From a checkpoint of a small transformer trained on Wikipedia: rotary positions.
Each number is 128 + 32 x the weight over the matrix's rms, rounded and kept within 0 to 255. Layers, rows and columns count from 0. Numbers have three digits each.

# layer 4 MLP gate, 1664x832, rms 0.0907, rows 950-994, columns 520-623
122145159131190136087147117145155118112077156129123178141151157058098154115110139093063106124114141151135134109123209103103127125106123110114123082144189129141147153137124069092143134123158118112092078149067124083176096120144175120135122135126081131091093166103115115119133100129154137095138122099092109216141131
101047098130121070107188112091081141114173145164122130100118102132122102131129093102143137145204146150188105165104113169211109125127103138099125143147139145167184195162129107080099099128169059112086144168119116157148112131150154203132090112174177093154125112116137120140180116128094152148130109132125130081079108
083149108114124149116107095076121113106147118097096166127134142235113138153093162194154118195142125179128176119117081145117172179170103092137149166143166116105101102133140160062118116131107161107120109137173095127089095148074108111139115157178043172079158138192177075157144131129179111140093103140058106147062142
080090199126128121117069123169112112167158094110174141121128174130109094111093124122140102161118157181139118162148164137156125095179131145140103139154128111091145133104139092118088147154146104090119173147111141174085156112096098137124138149228131137109115089128146133105156126109102151127128127175141093120150133
129139145103165145085127135116145177122076136105148150117185128143170095058140146064137099121159102125075139184153202125126163138114099106082125158081123087119083056141183139097079105092170138105121087126084162115108185150117124076152194144153113126152126119112118131151171098142071138130080134101168135119086084
128101172144121094070133056109092129197136109151104152133153093144129122186127141108121149118107160104087108130060137114152106118156077154178150090135129093111169130205164132098099137109169090104118176102122150066134135133164114110107135117093051077106140146147110153134152108116156131134201119134159123169141076
084116133173103206148111160143153187127101132096078101139170096108151141099091121120135138105187153105117122099089102137154134086149143106147192092110095150165094167084144091174149142093105140122161067166136101221111104128124111178093112134100136110145160118152114144124105108107087124088153120192132164138151130
094106176115166112154083152145135110107078126082048160125124113166144188152154191115028102197139126151179099113097079107098151170092116088117121133140134168171163104145107126112069107073153162135073156118139101136143118129101160117154177161114107092135133165127131125145158103131153126084175156112084084096115116
098117072123122044115090168117143129139130174120140133149134199114194101089148112125109134126150104156135119107160136151126074164127042084114139140101068130113138131078157124117059163166162127068144100165150128189095131194154152124143112152122153130100117162122110141147144166076129129174121157116145080151082118
074126175082097135142142131103109140116172167125042083084148112135120102088126151182073174123155148089109170179176086167156106135118189143080131170143097109156084100126144101090120137098123091226145103108100178106168130125111132164145089135134126117119122195128102145134122144147103149112118130088143131128148067
165144129050175169125114160141089143121130111061174156175164057156125140141083137161122101133114132096150147110144153102075082079121053123187183123150136134088131116190110162156064126159177145142181057160119147073159220120115158163068060124154136147140162134085119096099155145136109145101113075132100154071161165
092038145131175118117100136145088117155069112103106114087210187096112191125106062150144095176187144110072173110089093132109172164138170118100097135122132128148130148169125116115210109165132173114135139098129125128111100178131083127127112121177155138123142108132143075166116150133159150138159116101158150105146090
169137154104168098152194099146145097155143097093122125084133173107138108154147158141083146099155123150141165156082156124155117118145127086130136144124082161106141037146171109124164132145072079178111110136135103067113185118122160067026124163133155123089120140094132162138157130127098097106150115144070136178141099
142080160127094165163093118160153113135146090193222112152171159175117133096186114089156184105184116150091143078135158122091120109141170091200135121160120146121119151105169122116086105133127109169076105118190053154127120125072117080136124138114087095153100129132154153129141118182098078104135069058140228097109129
156056080138162154129133099153110118125110149182108172131129140149157055112142143099112168107107114191116117103127146176121108158093142175107129100117113116138113058167134117162091138100137183167134106130102160164141135073101169140161103087140112135103140152172100137026119158138082133131117151137121094124139118
144061054153102112139160167145068067123139157091093184107135126084211132091110135148169136092110133094120163163147172142157153158173115107174161147128099082127173170092162136127129161106182128123087147134107153135143066133100128111120047117112090185126121053098158103172119177146146084111139181085147152168107116
177116147136146149170086091115144130082121088110076112130100194149095071162115125126140113147146099145118132137163088129102181128204113134148155149187131145139098116160087131096143182130110102134092056146097088132230111134086157149160129145060121146056066134076114095056173136143152130135096145154142088106115156
109145135091085101142118085103126126181071101104110139105121145180136151158124107171113051104193156077117110134126105123133142172200208202091117070125075110145132095136134087104151120129170162024161099172120087118164153128102131112110117144137126115145121120073130175087101178168152150107149097115164135112133134
099203140139159131062159195123210165136165129149113103125135097078134114102106120130156110135122120111170176175181115084208075145105212184142068131096129093193228092136157127138218199077146078123110204114095126097108113077090174147116174149128116196195203122115176101099153164089116113146098136137137127124192077
103146138075086102098082093147116184130164144107140112125165179133176147127160107134094167135120129128154095177157124123113045135119090144167087134038111128126133153171160173143089226067198093163166091127133143194156108110131181119096058168108142099054123079143131175083129112143132130141156145140084158127162135
116151176141134115133167110115096108210196080202145159126142124130119125112113091092165155073108110144058116167115134151122167103097123123145169178158163160091089131149160091082133163197119149114175172156171130151159090118108121123129118176161133124104132181120107172117118138152103126121122108105073094102115114
101111139106201109129096071115125198104162105156100126066107105154120171139163034111082088159125118127127115144119146114085095119152165093144138143189147188166136133143122144065139139062102133126094126104121155121132124114119061117118079109168155114141148094112128151073130135149121123120179147158077145192161121
122140123156125124092182132213108151157096172142151114108092115103180110236136162178135132084109129177144108085109151136161115105144093176102083160158131139129143030119085141166083125111143121102119173139128136091221208147138112109140094123097106126138114204130123141148152082153113110176172103134130117154128115
100128134122139177170117189116095143144144152150151097184086184108096076136176133155117122114116092170139162118141129144153100122155142132144099153124086144143122160143110146087139120135147134148125158114124161035161168118149166089089066190141136109119197125108177103152138162081148151089145225071081192115052105
179114106156132182141148103120165103134111144129099054155137158161050132123082135114142084124161128105135174095145122180115173135169153106138088158144143156151118092132117137141108176110139110124150086180116107112125112120147195091133090152166123113140140125163104122144143128145161106097132133092151098154158101
100152129117172169205126150097093132119193137165105186192093075098066144114130131133102113107131179183093117103133105098079157178103140084141132158121111092103159084133126107103069099131134165112076130106131099108122089141126127063095155188094179158083107062111141111107130173163152134118177180161150146105221139
158103167068098117140124142133117132121103161136147124129123156193111176087159076149189117077139117139165138121134151115124118128160200124163108139142093134134147098139166120085159159117135086156104111114096097144059110135104134110118107149165155100104174149149143136179151177164117132148107106108150049134148157
153138168100151123118089126127131178100176148104117102084080154151147148116147156101177101142116110152093130140120121161103127152152155129127150156117137128169173087178180145115163117162082125177146113082116132123110127144078116161148116113148115188157098151107151119067170110155144084090089091122122099132173143
160096175088093105135194143150131107070119088169154157086161147097138189118152096096136156103166120122141164142181120187165177139107116068160121133108227148187147157119122087129198136158066136121165151145086101122109087159094081146123101110142071115139136156103127143143095234084073103148128154072040157157163085
153093119101162117129148167118144156159129115123140180166141123146160112131099099112077127155150123147112127101093132159165074115144132172163135138206134157100108114087106076132132145083115128142149090068108089129201115108145178120162143131168144125117128138116103174110067092161153112159135125124134096149124159
127091087068133134167117066076124138150088219156102098163128122133148136121194135141121079133121113126149153121116110161114110141183153135155113157115103067157102128133166139128180142162109072107134151131132112098171138142087107141130153176156101096128075149094107170088097159070090125104074214074117127134111203
181118109144066095179086097128121096162100072168110168080118097091140142182148149117133106075081169138094157133150138101085139088168114091118119083155152099160139121132095137126128101112116066167108148174124155133128126139140123129110202175026141150113170073172182170110136098060124170178103132109094144138114108
088148160110109091186062146101124185108138110115128074124149138134151149162119152111112129113176135160161095167172128126076156093119173143120129128125185176152091127112100179148061120158146125149143117142129114114095135116154133124133120087129138081143101081102146157165207078137153102141110100101135125147120112
096142136112131120137159120145134184161152142176093092133187148171171060134135132168165146097136113136094130144153091131169172124143155147171136175107138108172058085098160123155125121117100135106127125129181095080143151093141127161134155159178093095089178144102141118133192151077102110136113110165094120080132083
200105141139161124125161108060103132147173088146130100176105152085046115138113141130166161123099138179062097173165161112177147128198138106146129127024062178167105127121122147119083145133143139125183136167188173097140178134137122162145111157180139190165128152209147143099130134139175139111135112093112064137145077
156145164191150068106102095195136118119085103083171174102152088047154122096140120149163128108149152056097144084188126104110114148116182109102107109159158180127166132112149058105131095186183110142060154155177091108084106158079161137137096094072119154119079150143095103136116106153135109117156114142149136122185116
114196136188144133117165080121173177139147115135142161129137142139124094119085138112112156064179078097090114142104146096174153117136082180165176147141109132126091098178107183153110122106105134125129125116166174158162113163090102094091131130177129119139083123094129113159124200158058126072108128092084129167141129
183136130130119163121131134114104152163105046148073122149137139076052138132179137146161073155148077113117126155130163112239128171128168107109082102179125136163100157144170165120077111107072074156147118109114159080185076186175117154109138152128207173188123074198129087091082068090151137161137163135158102131108148
082117194105118129098110137191147135093134131092109154143136111149146039071146099102126142167163171140123075132137098147093140213146117118056093112096158151166121094097152139078084141112105168105117082075139154127129077125165138136121097179108142143126170105116055178135106119128126122097112118101128078052152159
118081116142114151141138167088139147132114131165063117138175179147075121159116108110115137150105167106174122165145153149145129101132113158127056143154138103092128169127170136157144109105186124136139124149095174153093162127092170130124142082162191111146141122123172113109126141113108104130152173159147096098162135
167118169113192096088153051100140167166143118192162169148129160098144117078099105158067180143142100117122121127067113098099122156135131132105101160153175075116134159113116164095129097146110129105115055156174206105170114152134181116128080139187060158138053154148146137182092127148144099114125054165114148083088054
146106113098120107142082108135083083155111093130086116109120154098131171075124109119114136080122155136114142140165186119106150139187168115119117096118128098173112104145139147136114078140110089074147152163154097098122195150166113100141201199147114181132121106168097151114114108165132140101148139085123163068095142
143074125170183144145063094119161164121154103072111124095129129200206047141185096138092153197094116127087117067159106125135118116218164176055127201149134121138143147100156170124125081139060106135135200162125080155101135143085152150111151115098120142120142107077141134061127146149156161095096113126175106079115169
107114129119167147132108181090138145160134101151162110163138090161133131187115143156101162117184164113150185113096109212155115156129144111102123140135131147120127162095067143140114075072154118128154160134121103085108148074123122193101112157133130154116074151130117160037111170119082157091106133188166128132086158
133175143091140111104151143065145131110192133113097106137128118128139115118162180111134110184118118116152145139117125109126121174105133160151107110175093133150158142098134102105118155161173104135187116121180172060122140142113149099125071095097152193139104125128129158101105114154098140155118105102175097141134064
# layer 4 MLP up, 1664x832, rms 0.0938, rows 950-994, columns 520-623
142150149111170157089134089167096162100113095147173098131112152136098139148107131161074154154110168106163099126072134103175108137101082107147139132089127132137152126122171144140108137100165096134094100139131087127118139104061174104138109125132123131135129063173073072103090124164089125130125180158143195134139129
135134106098126116165107059157032132166168100159126103088109155100160129117123133118131067109144130095084144121121179146120130113143094056064075030162077149096122176123173133110119125136161134148123135110116164185156170115074125114154140158132170110119122180175080161135143143088180118149104147139116186121192129
162138107107146094117130139136136096136154176124148130112148087118154101087140139135110153093174095089133133098136079068116111080132127117128154099212115188062185122109173151120078184079155136106071188085123149168166131075139066127154140202169146123135124150149148112184110088097141116151129126144138163143123154
139135113167121111089149080096135144100149142161139150177095118134134162146125120142057107149105165159139172103132199105157142103124073111099088050158122071094076166141088105168155080157121153112155102164098120119101142106120101150112165084177155134082147087147132133123136110168108120102128104103095097113145169
129195087103112167119145162132138102131145114145150131133123114091116140113167110164152135129093140120143087110125103109128094109110144117165135072115078121229064146114104175128049109092134135207071130135107184109196122123105163132143158153107189195128144088118134129126153172192134122124168123081079091081107163
083183154179104087150133147109162147125089082175125133104149097121117071065119036118139175113123195109148092101121132139167143124117180098133120152117154103158160136123076095083134133121113092195132186132118068121175094156075118093054124128150079110076084155137109130127058131143130118101143170161112140113165167
123136080149171120118106122045112087109203093135153137120150176107122127179167106148149107132115170119120132186185177106159116089107112083152108129114122139139166172126087123089101150102147161163134104122093157060124135076176167128117186113152104137108105127093196147150158118101104110135144066095126103122102113
087132146047104130077153106148145089176118121085088165165133128123114105042052100120143119167157131070138094133112117116212077147052129094155130144085120174162149095207059126115177103185149150092104199195132139138101114145128085135122114145089107090136152125163083070108149166091145092151188176149160097152121139
106113155178101102118136121121105070122128085155139115180138073143086102086112137131168136143162123069101128090107150152126157162124142173083120134206111170153111164098179185143135106112183124186111178121109143110172154135117127128116167186129115188121184102160138081123153158152124114071127102092129064123137118
084148141108086130200079131102122094180134102138145094127127120104144146147128118112105117177113138130128165166097105108145147127075126101119184138132152094134135120146135166144164135154133170146107100082164111117106209131120162026112136155146129131125113181146121134119084110092174124098131104095127129115090147
132154085113099116083173119125164164156123168172072111044119191085159091150141151117145099141120154145139102193170022163163185122129091066172097127149099147155156095134134114116164109129116136137149141115149137177084168180173083140210116118094171148131098156126099193102147122140164168105159187117170170088135136
125145118098130127126138092125110184204166071094154100131134068148143149112116070107131205099102089184116111132124119179148124116154140111181097118147145127139148085106101094093164153121106146119114090119139160148198101188121116131039065180129151126122130176140111140103178131095075130070153151105112108142083181
162083140100132121141166131108093159084050111137121156084102140131171100156167177116076125112172117099158134208135178141159116142195152116070137156157108104104104109155174165163139101151156178099175142126116053111135133171144119206125134143104132089145114115074131137128093072112111127160138140107057128071190186
100148137088137148105129166163145150125160075131138161105178169146075169132170126115111115118144182096098115080117138070091148082135146133133133176116110122156064170065124216107128145115119144096134106141160060086141099167129134174087194149063123123136092146122132144100134110120085104077165108051175139123138111
139074080167123125137153105131074173136060121153136161106108138116142144151171112156110183105132166126135113096144144189162124150141117190145122125131067128104122135166153101157149078110167138133141058115153161152118115049082156134158091118120051125118092104139100121063090086165128149130107150096139147089158141
116169161091072108144049084112207123134164146163151125128142155118128175163091098099094094151093098107161168096101093156104163112044155137098115146164099135121170123121140108134134059110102085227151106086116146153194212106123159109172209149115102131102113166206110126149106154061115155069068099187134171170148128
150087183077118097145068160157162152105120110105082155100156138124079137177082110127112106141092116175092130169129198125143111118137146150101105156093160101149148123116083142078149111149163083141071114114156105126086121120136116129131141184164169118161159192149097175096125142103114112129106091101108054112094073
157128087150109089148154132092128108111100122100155193145092111142124110085126174168142169130129141135157208163097152103204123102178131122100107124145134082098164052152112140104161084153118156092143076143127112137103129192084150132095130090180144108106175092093125144097115151195100116127150085152132121160092170
130103135142162152114126158123126091093132049144077133136066091071137076102108135137140175096119113129186183145097140073099139108136110095092113174134125164119200176108081107089119133131103139095161152106153095167115126153114079115143106119130145137079118104121186099168118144207182096117090110108098151129137101
153176111103057117186085102096095119081162189099156095114106033129145153099084152171105110170130103104122180116133132125164187115123090157123064155172156128123075136174159107143109108148110141113129111123107111111108088135125127129178120105137146160177100146111104102054130130122131132157092135108122095091135128
152090164159081160114140062125187134140132162131155075153128139165141101165151113088125116158074112132131153135161113109094088142161084147130123163170105114153122143152195140104138146061149086099117117093113150130119103097191139117120144199161132146179098105167103160090091201098169159196129113085161127136132133
095166132143122132095125122086133138093115199116118151114097096156106126127102186083127095193113107133133097050171181142103112199151114116128090171172185096075163098094164120147182161130189140134121172162102113092159111122094187135142137146090099118137152092107132192172113162142177151093130151111152109120085066
123124148141101125116126126105194087133116119071161145151099131100176150171164135147198115108206143138159147086139168124116104092170147162131086132197153170122110139077120156092127117133137159153096106085100139131116190155073079144102187155180055097161129084132158123132121126131144156132142162183114132189092085
122206146069102076082138162155115107138139148141160078102164164169127146083092151133093109116119098130121180093078109149117078165166134095128143159067082141142106112141050113109050151107140119134135125167121128126061093150112108079106123110154113155125103157195176132106165099056112145101154062129157184125099090
143107175115108095134124174165120169159087123138130117109086146068109079135101156146124098147134104102121159160141137113174097123128066120143122093110080104105175098149110107157093080105047177152087181125098149073119158131114144153116069167159130066117059103153109142097118105121144134115139119131130092139164160
154137204087139146089130123103120121105132134152214094133109164131107100125128136116134136041140131118112129076141128072130135072118136184106149146099124149069083110141122141125184171096116129141111142145115149152124128141089119123083138060138060103128134181121147088088120099082118161064100123155083110174141143
129130153085134212181169074092099167088104149143096119166222127133123126157126145157176106149129172142120161142124144118134139116072089100049080142133111099120142085160131106147147140108149131129186129168134159143220148126090131147157137088126075135127132092151106089048095121175104136153191108149110181118125113
146113116108112103164166091101147109219119144079115171133141140221102171124148137189113152109140072127202052115099157117160123160132120141121124149092122159146167114151125082184143158148141093127126090124118187120137108096122110124131090127121097089085090103094120146122124184133113132143141184154109110155101098
078064156138137192148148135154166143141150102175143126099170119146031190138083123104120135184180119105116169075166184172153129109127097142178153155134141105167126077125139182135125162073138092121094087089163121103116176090128170117208144142133143060138156128141081073184087088143112154123123134102129111133126082
066126139127145123145136124138160082124147106151159134107164137126159144118129147130110125165182111141098079108136117135083143105125076041104121143154135158127128155096121153074067091151140152107120166155157175123140146183092137102141111110159097169084186117085133108082185109118116094130111152120198169146137060
140129162162099146113103099167094118141160088143102124182137136127159110111089190119153102195100106121069154025078151139108160159169121160135137114147091122167145145124084136191086087117128132136112125127189156161124152181173065101124139155125141178160160131160139095172133026163135144161129108153127169138125121
115064107154148104108129057099136136121107117112135155124167087105096088113140141141094087121124120109063205143142177146142087161071138169137115145140138169128167163077079167177062146133159141151130144103088153137134146163058145119115092155128120204118083109135136136114063134158096131089164109135109047098093122
176083094111073098106103160099127097123113101144100141110076167154119102113144146157144095156117162142147092116188100175145124128158122094046135154160197085114127121179158138131131096109154117151147063168112143126154093155115119115134101119176100145152105172162078144139109122101148113143138115098110145149145135
108101101128129120102130118147125070166083085088143103146124123142112091214136120120095081105105119110115087095079178143102177140182087103115088135132209140144077119109132145122052137126106144094157148125154132155155155139071170086151138124122083142143121091099125085131118117117207113076123094171132091165078168
126151094076135118151131163167132128156169115066097126143137145092125148115112145099102148116124089120200114172145121111173123150131142125119107142098134135111102035080206150092130111129126095116120160143145121129088177107070088138158109157096102115115135151138115163153091105169116122112121125107141109102148085
093045220161113172154129125113198143153161113202090134206108153101139156115103122128114111220145126145093084080121064155136174073131131166150150126155113148101090144164154097111106116108149136123065193095119075104137128172199099166098137129161054162092092104100120128140157158091065130089144129127169173114161102
105106168161106135126075107165154120125209095105161119091101153151172151116134085182146127141105141099105131109102125158131106100113054077059089095099086164105122130178054117120174057143181065141105108088127065165173176125114133165097086182117071117140074121095110171156128141121145111134154079103209129119086086
147144106117143141133124135156145155198147095111103140138192143146122123126100124062118133190187143161103154101160147075205068153109122119188110128191145096138164156105160154114099145170128036158114143124106121137140076127142146168124158201166082178154093027121205121105114127152149125158190148167100119181126099
089146165144179134081103098091084133104074201083107104129063047143129180095116192165126079158117072147149127156121149138102135101165124134152106123166190114090154168105169190151116141129127105136106149080110174135120106124170137152118130157103123125114146169138193124148147144138091134097156115106072110126094165
088110139153086133148110207123091131098151158146171110173165099159124158143081073085163126135137121132173157148146076158152130087127150118107154127181105131112105133171156114111139129123136136139134085165197083121143172107148129142158053113133127123149112122110134147105090128122170122130092138116112132115178126
120124152145154188110187092170123188145188172135138074082133176131172100097179152182075129126116153125162115112168135130153076161143093068142099159136103075142171127134147190106130144068111158175132149099125111076136091148144107121095120085145099088161132157110120180140144135137129082113144129134129112138135107
152123088085134128145160150146119106079146131053125151104138157122090173144089154128082144108173140072148129145167099167127140149123121129134100117155128140080105119129147123150157100144075098093121107094135114125068122116172144100164119166072163155092154084112104171131122153141182124044137121090123109129121106
161098111134098156130155110085082064107087156189126089122095118154185131174056070123148137162117118115120135142127124099126069146153134163141117115138113078149122165141153142135125094125098200123102132060120138177138120175135100113133106115157054114125180171172150100131098091180160134140182173131142115095147193
111141112146168147100088099124164072105168132167109168111133128160099134112165142133156148148152132148123138123156199152136102164060144102129175125144161152101218186102121159134138123096109183149136125125162148096154133129112117129154104149145136140113160089165130125113114106126062118116132163164141130156124086
169117085069086110189133100117094145182108113076114145084136093132141136092186127118111133130115155100120110110123090109113116141143123117171122151131176096149083109147113179123088101129141166095158137166180183129093158090160108167076099072133134188157127109142074123154123118139112115080138144164133138099099117
# layer 4 MLP down (transposed), 1664x832, rms 0.178, rows 950-993, columns 520-623
160103118107149119100119160146087135168120083106158207109165104135097169115125161102122166202074106134182111058136162090108118106089120122094125115180112183159182171133116100112179159119097168176182113113129098134101134119087113143104116141140166203164187158083080101147112151103167027175097138124154195116112128
159111130131083134113141169125066148124146165131115135150112174073084100167125108066072081179139157118121118128105200095161081114115101085047093109144133086136155149082132124144177150121116172198096078151111095185089181204163141107105105135169129182164125172108097187089115161103173092099103162127159123102140072
149130133113154076123088130090175120125099108088140103130137133091164119159113147131118122107139147111092072087160149093106119164132141208106116103167087135097120135080109164133101140132104161122150182128117120172108129091061123100102121135158138102067139113119182181126103139077126073165124145179192122120184105
113172111113072134076176085090135143110168109126128145128113101129141159146107173085192180089154129114108145140127115151078106111115141090134156096117071050069156115130093142126091157113126125143080156180077202169068147132171126093138190164178128083080108103101154096101118068175112208098156132178150110111117145
099106137102137095164113169172110112132138117161112133113131153138100137104143090140079064138152111180099136064150104154143140138057174110114125118112109112167056119156169131097187153102102051144148153093084150168132070124099156150086114145141133122134122124124221147109133126160149071148115140080202153116168141
062151078158140115155135110113162138115174134109115159222165159104203161094168097138081143117151151104120132099139178110107094096122192156140168127187138117171076133150104141146111123147087106129111138143142083111169098170155090120110135117090101132115196159157133192106143151089110179127092087116106169097160108
083088122100172103140198130160055123131123132181097094188129123109152124163137145155157145151111126129109158123110179141143078176153135146172080135147140090118106127162135130095078085093136074071117104127108135087118125098135157153125149150100175160179138141108176172079172122140187223135116101113086145104121101
131040119090136190149103127149188069144132104135121180157156141118134126152111146070104147126109179125125140116175121119131125178092144086171093094111116139143149159127094190148136157123078213100105127154140099174115100150125116053112130070128112062123144144120116141160170150128146165124147141103142172153146100
172081137143135074099146156107170110136102114112138101103143087123129128109117134096150149130101177116152101109101099174222131091135144130162140146161125107103155116132155108166156157146119115156097153149163096111064159069145122131080098127114135153058137161114139166149161143089185047118097106144072131093161169
130118159165159129112091160115189107084116141109118156117124207185174107184120096135175110163073159097098066143160174159112126147116118104131120094134174098112189130124149206101106127180188146080055144169077167094141142126089130143130100099084156104138167158111105105125083161135138205078077152050115139146143194
095112100140112115153128167087106126126111139176079118097106095108151164116187138126065155153119109155117189173224122127106106142089058191119165112157173140099133124117074107128104128168107087123167196154129122189103090070091122153175115067112133099093109117150163098176127191119140178067119183089107092123128127
076212125118131168133074107080092100107090141149171043123108085152107162169145079166123132120102159192145129115134134123127133153090201102042107095150144207125190113089077066054133104116080106082125111091115139104091171154104125118138141149170179114076171116112116144179128072085108130109126082127125129087117179
127111110116162133113168130080141119117093071098076107051115122075118185132087149138142128101120089147158117116137134147138106157120125136120109182176092079085160113128134134128145165161155116156123067130162114114148121199130112114083083075127151158138129149129157118120065151144160121107139087148146145094175215
118074150156150105148130092132185099151131167169123162184125135114112139159155085129128129077156087089071143111091130114120097146103188145176133133183140173137160117121055117119151156108109101147122134129149119136106121145126154120123134137125138115122109160146089163117159056140097000118082093131129196133103199
166056123132085167141157157161121142111109176127125134121116107097125134159062133166113156164142179109164120118164153068153113082152159114103089090115088129132185180068088194152168075166154069146135093155117070143126151118144083144145126140152094126116114108142111125122065123088070054122126151176122134112073159
126101122094110184074226128065149160142159119171138103140120160143117168132137108122054132142152100114139063133131154132112119103067112121140098191126118133126058132103146208176166173137131179149121101115150112126141167151132109115156137098108111115121107131110083158162182137088155228089122117129150065050102115
109068134078083102149109138162134114080068208137125130105145138086167152151113141081151098128174125104162127160147121125154138132228124102115114151136108096167193115108116185115124180138166168072090128133109120130099155114111172118157129111126137128165079096091091071096122115161140255176138111141114170122116054
168103170172119137127108136202152071098190073126191053119165116132101109166115103081153168147108122126110169092135104133096155115140145113113168105157203079150138127135101124128116133122147185161089146158093109160085087201145139146116149153128097095103138138132130126119194089117098121167123159133103116155120098
083114104123123162174105032121098141136114145190103108198148121126146178229132163146172108145156050097081036120104170131097168093148082083074157067131078174077057146096171164081183131144129129173181130135129172132152080171161106136120115144099128147107118149139064114111159122103131152143095101108110131070156105
153178151140057076168113097118134061134181113130126154126090183135129117102171165084114123147112119088105121116182043166123107175120131123137117141152134131120182095088121131137057116168111100090125098124100154094085129127133104132152115108151113113130134121115081110104114132131105163138122139106142110119113100
126190089116142127115106092146046141088092098133101122198150064095082133126128152123164096148155175080138152075088099083181163099157098155192143074089140104054126079110111130128124105090099080166166142122161114168084099141118118106119117118141169149135140131126088111128138167120114086147150149179145129118109171
128113118165117083111172139081132149117131128104163125113105075095153184101098148154132140231143148160135170120177149095118180114104073074121136151126127122123131118158130091065122211117129187153105102176173085090140111141107155109136117189152148188144117083127105152124125196151179125098117150073098175082147075
155170154115120100058145138118103128103150183136127170172123179179158130157175092143091148141129148125092104095079110127163066130108131178160119179148098130116083137136149147122144133108152114155038148139122148125214115184112144127125126096130057082115107111117112103083139139112126180164138109135162037133162143
101136096101106076121112130099125119108148086122122062159174102115097102100136119125068148135097124167081136129175063121094097131137134164069129111136166167081150167152132107147149152176108144191142119107189130123167140138110112101111139105127158128131132075128125148112155168140193057142124122092214142138139120
139118116094176087126141189171114147156106102118107140093132151056094175130119087115101143138111149065154147072122161158138114132144108109098136115130044101083167104085115120193146110127095130150108159084070139107143148084096169125110128146125131092143085138105140114134097121121088042150128116101114169185185128
182123110200110129074058171093128136108104130088135146155139179139126158149175110098112164069116104120144139167083176086139159110119118187065101151064159081157100144096110158083166148151128197096145143117141139177120140152083162170101150125126112103190175162124115132125091163145142187113089080143081143200098093
078140108097132129115138118089168125127111158136127088133147094137099119199112108185136143089135157149114151138101186087148158125046116094134092102141089114107100189158132052128175159108147138060139154110068105168089129119038158170120169116144101093158114084151117154154137131160120073175189129144114133160146115
141168093145088176123140134154119112115128242182113155159172135113178146152124166145160145127062111106115114127190123160098101116106138129113095177175082154116134145149100154198112154165174117139098070132053173119157104089138144107135063100137110185077093074157157140116195137121160156132179189138143088137130170
130101120120137132155134047126151071108155082181160133115168065188144118102153128147126149153134112118183165181163052120132096091108133159076103080110196192163181167117147096101141046116156127116090126049091115070132096102087128139159125124084157130131097193146122121104085135135071183193175117192116131182082101
111114179112148100156126165112114112133110142152146118056179151125114116103084092131158142150177130070191151054127087125110112125101117076112125133145098188118104163094124153063162095133108176132193168095090149055139148156080111079131127143147124089145126114107151157111094117117143135143139083145107105183108159
120110184126139169119098073094124122148068088106154133109146075055157160117132140118170134192096110148126132200180175184160103153113104127131110100191135062158158107157090176155169110138139145161123097108177117136177122087186150119139115108171132154131149131138126167177095127121157135131160110160102179141104101
077143144138129180080145143114121172144182163085188114169071080118123113106132071187108069106186098169174137100125186134144065206079153163127084142164167060141102135111138120134139104105104138144140181087134108189139110126103097126148139162119152056141156168121136117114105074157146136135204151127125146110171190
162123160172086121095129088131109121119102174148113108139123086127148127112137120111148134153129154082195122094085121158059199110159083179163096136166161084102113182160138203140119117126197110094137133113146126083184095100143132167126155090068119108129132154144164129140127065158137106173132123137220143095147130
079097203151129103164131131158093132138111103183109160122167149135096120101130145152154113152123135119103113186098102118146144121091134148137114116123138157107113132125156082129138147188157133141128138100165106155127126137171215136143118187136088105176122130125108125129088073117052235132066116122136126132142127
147153096104133144127095176170072097104143120104137145103068162044105103106179127128094101138073131119088097149132156155171122165191069162089146127139080094141096047158079133090151096152103091116130149147179111157114127135173150167179134187107138146104157131173102127136120115140119027161050144194124111125121131
073111103059178144180061078151138125112174100166108050122072128138121142146159129124105126117066121124139168168102133112076168158102051125181138161135131109059137086140140147114080134197114174103129166135076073086109137136084143106151094098129062147111149156170095106128158172097155090136115118128152131105094169
168099064068142144149082176120070232097138088161128150091183076112095136111160092205101133149043136138142153131103151148116104118183097138151171117120136163062149162170084121145172150150209116134113051126095165092132139130116156131088177145135170168117130126110148180153121134077133072163095154190140105118092140
172142196124124150137113111124198088154117096167165169161170102102094112124166161107167114159135106157162142156184156102175189130119106121113104119146189081139076165069165179109130156147152074113121125117053140102124092153120064105117092158122180110156108106122100084148076130089122162222203165197112200124102123
093127104178175117169088168083131094091074200110139150126145150098080202118129203150126102133152116134161093104169169160099137042115171187140148139187136154127092146092180122105109095180126121150109135101104168158101170130139141095124104188102155157121145133190123111128139109138083224147076086140107108117138135
080067155097175151094082140146098121153159126113115107172152162154108100166137147154155089131114095158136114107121161173136140096111112112174176158149115174117107126166135136128136105194136142152119125188140164145110147160142168152107072079125098144172143122139117143108155150094174046121106133140112089143137143
105143034150168174056095106077116159143144076091136078078170142163129145061120139107089130151190118124133193168189114117086078121147128097083097151117076160157142147112117127161154121213157136171077139139141198113117136155163135128091170086189150116152089146176129159121176157177141069114144173063142123114142118
117106124136139103060152107116119095149122124139129168132110146141164132164117090135146143150081153157114086119145117093132180126125093160078104113159120091132154157128134070095137148093149137081127150123148115146098149156130112128170123102100147129115154127146138193056152083112119135091144142097128127139109141
122083107104114118139089125101091137095142159162127172118121116109131149125101150178145173064063133100158150149149144122214156118192136162110162159097135125157104123113158084100148178105070157042167150163093084173117139095109097164188159128170133058146127134163130162100135087145090091092136108162164135129119120
184097105151123113156208112164170067137139139066151133111107102132185130109136164115100125113128069131132105197129086155119106213097161167191150167101160139122162168090114095088061157150076148125083123122136099093141164101127125111182060131120141174113087072154196180106086127093108121056150144087150043121100131